config = dict(
    hidden_size=256,
    intermediate_size=1024,
    vocab_size=8192,
    hidden_act='squared_relu',
    norm='rmsnorm',
    qk_norm=True,
    bias='all',
    init='orth',
    init_std_qkv=0.0392,
    beta1=0.95,
    warmup_steps=117,
    final_lr_fraction=0.1,
    max_seq_len=128,
    doc_mask=True,
)
Each number is 200 + 40 x the weight over its row's rms, rounded and kept within 0 to 999. Layers, rows and columns count from 0. The size before them is the row's rms in percent of the matrix's.

# up: layer 5 MLP up, 1024x256, rms 0.164, rows 407-431, columns 0-63
# down: layer 5 MLP down (transposed), 1024x256, rms 0.16, rows 407-430, columns 0-63
up407,093,188,188,170,246,262,189,263,202,107,180,180,234,254,256,203,190,206,299,162,170,196,219,143,274,177,235,178,217,148,202,267,191,199,214,178,155,184,159,126,206,154,177,289,125,264,201,206,240,238,189,306,236,186,167,230,187,249,205,210,187,211,225,170,153
down407,086,140,185,169,200,226,179,246,198,89,129,201,195,249,257,147,176,188,194,161,213,206,198,263,211,227,175,229,292,180,147,236,215,175,186,180,235,208,165,137,204,195,158,239,206,179,214,239,240,222,197,281,195,117,145,165,110,179,174,208,200,192,348,148,195
up408,099,272,199,96,169,195,135,216,292,123,143,160,194,169,136,196,188,137,220,202,160,227,146,175,161,213,257,182,201,237,215,248,131,173,217,238,217,239,200,214,202,178,216,196,185,204,239,249,195,209,216,133,132,160,248,222,184,177,128,217,241,190,187,207,249
down408,100,178,172,205,197,246,177,160,146,208,136,187,213,164,186,172,253,178,149,99,201,198,197,245,257,214,275,183,232,211,209,205,203,128,240,192,161,210,160,201,240,225,87,163,127,121,196,193,208,218,202,276,198,156,142,218,220,213,259,210,174,202,148,224,209
up409,096,260,72,174,212,160,272,275,174,232,199,157,220,173,195,263,229,164,142,185,215,173,198,260,205,230,190,182,183,141,209,143,233,170,202,298,206,206,178,188,237,170,225,117,245,184,250,239,285,169,237,257,281,220,174,165,257,182,158,156,124,263,174,219,192
down409,101,173,155,189,269,164,217,249,191,132,198,200,107,278,184,237,181,182,224,205,323,263,211,175,132,169,208,201,183,183,243,176,169,206,185,193,165,229,144,224,218,169,190,184,115,152,183,250,185,183,183,187,202,264,187,284,188,244,301,171,277,178,264,187,197
up410,108,284,230,254,224,185,220,156,176,205,130,168,194,246,279,184,224,200,214,210,234,184,259,167,126,207,204,182,168,239,278,202,211,183,143,251,255,159,270,168,209,206,132,261,173,202,188,224,204,158,123,168,207,217,169,250,264,199,288,178,165,240,186,220,181
down410,106,258,258,198,110,123,208,120,239,194,239,123,215,164,291,195,209,132,169,237,156,196,173,162,233,213,141,249,195,227,206,253,213,217,219,200,231,216,175,215,234,174,190,198,168,178,237,219,205,222,224,128,172,160,248,166,260,220,209,183,169,215,125,214,242
up411,099,292,233,285,128,142,211,122,204,144,221,161,145,247,175,141,253,221,142,189,143,267,182,264,142,201,160,266,166,237,243,207,219,203,132,242,150,258,211,134,181,180,247,140,265,214,203,169,154,195,184,210,229,204,168,233,187,160,225,172,172,176,233,258,180
down411,102,239,211,246,183,192,211,181,281,265,169,205,182,205,240,91,250,219,249,185,213,188,144,175,232,181,284,190,174,238,178,130,212,185,182,138,186,167,258,141,224,269,151,214,207,213,220,204,212,274,247,198,224,260,221,197,316,140,211,228,196,133,202,181,174
up412,114,154,219,257,224,205,155,252,248,231,196,224,297,178,220,274,248,177,247,184,149,229,189,225,184,227,177,192,225,216,194,224,233,308,172,189,188,194,253,146,264,196,157,189,141,215,213,156,261,239,177,219,258,229,130,164,178,217,243,103,219,220,156,207,160
down412,117,147,280,136,174,198,211,179,186,250,267,202,225,244,159,273,177,191,171,154,192,206,212,226,140,191,226,197,196,162,233,247,166,167,236,301,185,149,247,139,198,210,210,255,195,232,195,177,171,187,166,147,155,221,232,196,208,191,194,233,212,259,158,270,270
up413,091,183,261,239,167,149,130,183,189,197,213,171,236,157,242,187,204,170,141,287,152,169,244,192,221,167,257,200,153,229,190,258,260,168,167,225,244,168,193,90,124,239,225,183,207,211,217,157,183,190,188,195,161,196,150,183,173,264,188,161,226,206,116,190,165
down413,098,192,174,156,192,285,196,212,169,250,107,231,159,148,244,153,202,197,175,141,227,246,105,168,165,230,166,199,179,179,224,196,189,216,187,185,214,191,233,249,207,142,163,201,266,230,273,204,228,170,188,129,159,243,323,265,256,205,226,164,228,196,205,268,177
up414,102,208,258,163,186,171,201,191,221,162,233,277,227,170,159,193,227,161,206,208,188,194,225,186,189,210,128,270,188,207,255,196,206,165,232,351,188,176,177,191,225,181,214,214,212,158,264,274,251,201,293,237,194,113,124,258,218,186,224,195,223,217,180,259,199
down414,087,190,256,206,179,127,177,244,206,248,200,230,149,217,203,171,217,248,254,200,213,186,145,160,145,193,146,173,201,231,277,213,175,166,241,189,225,197,170,226,191,178,271,218,239,248,170,192,209,198,236,246,162,184,150,184,210,197,215,251,280,196,183,158,123
up415,102,144,180,223,198,175,286,246,179,246,261,287,193,229,202,197,232,232,211,277,209,224,203,214,200,238,129,193,138,230,211,200,257,270,167,224,260,214,180,208,237,248,121,165,156,224,132,215,172,192,200,200,262,120,170,166,230,150,179,223,200,164,192,201,177
down415,099,162,209,174,151,172,250,155,161,249,175,162,163,213,242,229,228,144,218,208,139,240,224,211,163,235,258,247,197,160,197,194,170,122,197,152,276,264,198,194,160,175,175,181,218,178,291,248,235,219,135,104,233,169,293,237,269,201,248,201,186,129,193,254,116
up416,109,209,197,166,184,218,198,168,271,171,115,220,258,215,213,177,103,141,173,207,182,202,222,191,218,184,218,194,149,164,136,198,200,268,163,172,239,156,238,210,187,202,221,157,233,188,230,238,329,179,218,225,188,246,230,211,197,240,145,254,238,188,246,155,200
down416,102,164,200,218,206,249,226,186,226,207,284,165,230,178,253,186,175,195,187,219,248,226,167,162,194,215,154,161,191,260,198,187,260,291,216,199,174,164,223,250,231,282,188,213,283,190,166,167,202,134,189,97,192,150,218,242,170,186,226,200,180,188,208,118,183
up417,098,170,202,184,197,149,188,135,148,245,186,129,251,236,187,194,177,153,159,232,263,290,197,226,230,140,217,164,250,178,114,239,130,118,166,214,195,122,205,228,251,193,266,216,173,179,193,226,218,177,235,193,196,174,217,171,224,272,206,202,162,182,228,291,243
down417,103,168,191,233,182,200,206,140,163,173,205,249,207,112,192,220,170,239,134,179,272,202,174,186,283,100,203,166,215,207,177,276,251,251,146,172,221,156,194,262,242,141,185,224,220,166,232,259,178,193,143,177,231,231,262,236,225,208,230,218,159,200,227,90,282
up418,091,205,228,200,241,241,184,168,196,140,212,200,224,217,206,218,203,198,211,97,144,196,247,142,249,177,160,216,176,185,165,232,279,192,195,139,220,201,197,195,159,265,216,223,177,177,123,172,277,187,192,199,232,258,167,158,182,232,196,199,114,103,215,201,134
down418,083,173,175,201,268,218,169,139,179,186,224,141,179,173,191,224,211,209,253,191,234,187,176,178,261,189,232,154,236,165,160,82,276,213,199,177,144,208,236,223,255,100,191,192,205,194,248,146,144,153,179,105,228,269,178,221,266,181,168,188,228,163,192,165,218
up419,104,164,244,218,107,204,150,183,241,208,249,282,286,245,203,152,212,201,171,177,123,151,167,217,178,168,244,298,193,257,213,203,210,234,201,222,181,172,119,226,160,271,213,247,233,176,209,158,249,228,199,219,200,255,148,133,191,150,198,220,211,160,224,226,192
down419,097,191,212,224,203,178,261,106,207,84,228,215,204,185,262,206,239,170,271,155,248,170,156,180,181,214,160,121,205,218,170,197,259,202,232,252,206,184,141,106,287,172,250,219,142,247,197,211,186,173,128,179,175,208,166,167,206,219,217,192,171,113,227,197,233
up420,108,146,271,200,228,222,120,205,236,245,185,133,225,186,190,206,167,144,256,166,231,107,248,190,242,215,162,202,187,189,197,246,214,208,187,176,218,226,193,194,270,187,261,262,157,202,220,231,162,209,178,190,179,199,170,181,217,189,187,210,245,269,225,164,214
down420,100,194,238,146,185,208,185,189,230,227,143,214,204,199,190,213,158,118,165,220,112,223,272,233,187,194,227,213,231,152,142,214,241,207,261,191,217,217,256,304,208,168,255,257,122,205,212,248,193,230,194,205,277,215,226,107,246,168,204,196,171,213,176,181,193
up421,025,203,242,234,213,172,171,219,223,220,82,207,251,174,220,176,190,161,228,213,202,220,204,213,204,235,147,136,140,180,265,194,188,267,208,172,156,110,206,193,221,158,219,240,222,230,130,239,178,163,181,183,266,123,141,239,228,192,234,186,202,266,172,235,129
down421,021,248,162,191,269,207,272,203,173,178,218,227,207,209,166,198,179,220,162,232,180,165,248,151,190,185,183,203,149,185,214,208,216,136,183,203,216,275,135,215,194,201,237,216,246,215,249,144,167,169,220,143,225,305,163,161,188,204,280,215,152,206,238,242,190
up422,089,191,210,220,185,138,165,167,189,115,174,218,252,194,260,181,233,173,135,199,207,198,183,230,198,210,207,225,240,251,258,191,292,237,214,172,230,153,202,181,184,309,243,202,227,160,248,157,176,168,217,227,208,210,156,219,177,175,287,161,206,191,223,121,189
down422,084,186,241,232,212,192,184,165,194,40,145,184,157,266,216,232,237,270,220,175,279,273,172,215,211,254,192,196,281,160,221,201,218,218,260,189,206,251,196,190,165,137,197,237,183,191,194,253,172,239,142,198,219,235,242,175,173,247,225,246,112,129,233,190,191
up423,104,227,206,197,204,180,239,244,296,194,181,215,183,212,233,160,208,294,226,247,113,242,220,132,158,165,187,165,203,127,178,230,177,230,140,199,262,203,239,159,201,217,216,175,275,200,184,159,182,198,123,186,200,116,231,232,156,170,166,228,231,206,191,193,177
down423,109,189,185,206,196,187,182,141,184,208,213,279,182,221,120,225,200,199,180,217,216,166,269,213,169,239,219,251,200,185,157,150,281,243,226,204,212,175,246,205,257,180,151,214,149,198,185,131,274,224,202,252,181,207,218,244,306,167,187,172,72,269,140,194,175
up424,100,285,215,166,181,209,227,226,132,173,197,261,175,190,209,184,194,153,248,158,189,207,202,162,251,171,277,241,205,193,145,188,228,243,233,202,154,213,177,216,254,200,225,267,99,140,217,231,214,122,154,122,208,226,244,151,237,206,243,205,158,194,178,155,182
down424,101,276,162,151,157,217,272,234,243,272,218,121,230,200,170,210,263,167,230,171,188,233,193,194,213,254,274,171,237,212,143,168,171,265,211,111,260,200,177,159,228,196,231,207,168,231,240,155,230,153,172,221,140,215,293,197,135,212,196,213,247,190,218,222,176
up425,098,111,198,208,229,175,190,192,223,206,201,222,243,170,313,278,291,156,228,275,194,264,224,176,172,172,200,207,223,137,146,254,293,171,188,169,154,229,193,179,207,218,263,202,234,159,244,216,205,145,204,259,154,166,211,141,291,220,205,136,237,196,204,233,162
down425,098,222,264,193,219,177,240,203,237,205,115,252,157,258,149,254,276,206,154,179,211,175,93,148,176,162,241,160,202,160,230,186,209,218,210,194,208,155,170,180,215,171,167,237,250,164,222,194,159,206,144,220,172,168,137,217,212,179,176,188,230,234,244,102,271
up426,096,230,187,103,178,153,204,164,193,284,242,242,189,186,158,172,179,214,221,148,199,219,231,243,260,172,169,291,169,245,266,288,275,169,169,236,218,250,152,221,208,205,224,201,236,236,224,253,205,246,225,212,190,223,210,185,160,228,228,180,188,245,211,205,96
down426,091,203,163,237,190,153,218,210,217,112,229,177,236,161,145,269,209,204,190,190,211,196,176,202,201,188,239,179,258,190,127,232,198,223,190,217,244,179,176,169,201,191,251,257,196,136,194,209,172,216,204,183,254,203,190,292,156,154,188,257,217,134,157,189,226
up427,105,170,208,252,205,179,185,193,176,226,176,229,208,251,187,262,225,193,195,229,143,98,237,138,252,175,247,200,134,204,196,200,265,199,172,171,213,163,161,159,235,213,185,142,196,217,142,215,184,200,236,272,264,205,172,236,174,219,201,232,150,226,173,150,237
down427,103,265,198,258,264,191,134,221,261,236,262,143,217,159,207,186,214,208,160,180,166,240,282,195,197,299,191,269,160,158,234,225,303,242,193,218,205,194,190,187,164,200,165,189,186,149,204,191,223,205,245,233,207,208,184,278,184,163,211,165,227,248,189,237,201
up428,102,259,187,185,213,140,226,140,158,187,293,170,247,257,234,165,220,258,208,186,196,203,190,196,171,209,188,151,222,222,203,209,153,167,205,171,102,200,186,118,213,175,227,180,174,189,142,251,136,231,170,219,188,216,218,225,257,231,225,262,164,163,216,212,234
down428,105,232,246,198,147,152,129,205,163,177,221,225,242,184,109,128,211,172,208,225,196,199,206,151,234,226,183,216,225,275,210,125,208,214,195,169,294,141,165,195,188,226,190,226,173,172,176,178,245,201,211,245,219,171,199,169,168,256,168,195,215,234,234,168,200
up429,115,169,201,197,143,197,182,172,85,165,133,161,192,230,138,189,218,184,228,210,80,217,148,193,214,144,181,213,180,258,234,272,205,165,261,184,145,226,212,165,234,221,203,235,201,239,175,290,177,153,198,218,246,125,240,133,212,69,209,194,185,156,234,205,129
down429,110,254,199,183,217,177,202,165,152,224,225,185,202,164,171,187,151,244,157,176,193,171,223,335,204,207,226,261,254,156,253,238,257,148,128,191,164,279,186,153,262,185,149,224,172,233,201,203,197,259,169,183,161,242,195,186,249,172,175,194,161,260,162,68,132
up430,097,301,231,230,181,172,163,155,208,196,178,200,162,245,208,193,191,252,131,193,273,204,214,272,226,239,186,229,231,151,234,273,207,196,197,253,190,169,202,235,202,174,216,136,187,246,168,260,141,147,286,190,199,179,140,188,197,180,195,176,285,139,233,149,185
down430,104,192,183,190,253,175,176,125,124,190,256,257,210,262,188,283,207,203,184,132,313,198,231,208,180,166,155,227,167,215,217,206,237,226,215,202,224,163,220,195,224,144,177,184,244,134,209,259,160,198,259,207,182,247,228,193,172,225,186,237,143,302,163,247,197
up431,106,167,161,183,133,219,264,221,160,178,269,242,241,168,237,223,133,177,223,172,148,240,194,226,176,184,168,194,204,197,296,247,236,134,160,196,149,304,253,176,194,235,242,164,229,181,203,239,237,180,182,174,124,207,150,220,211,203,166,179,201,171,195,260,145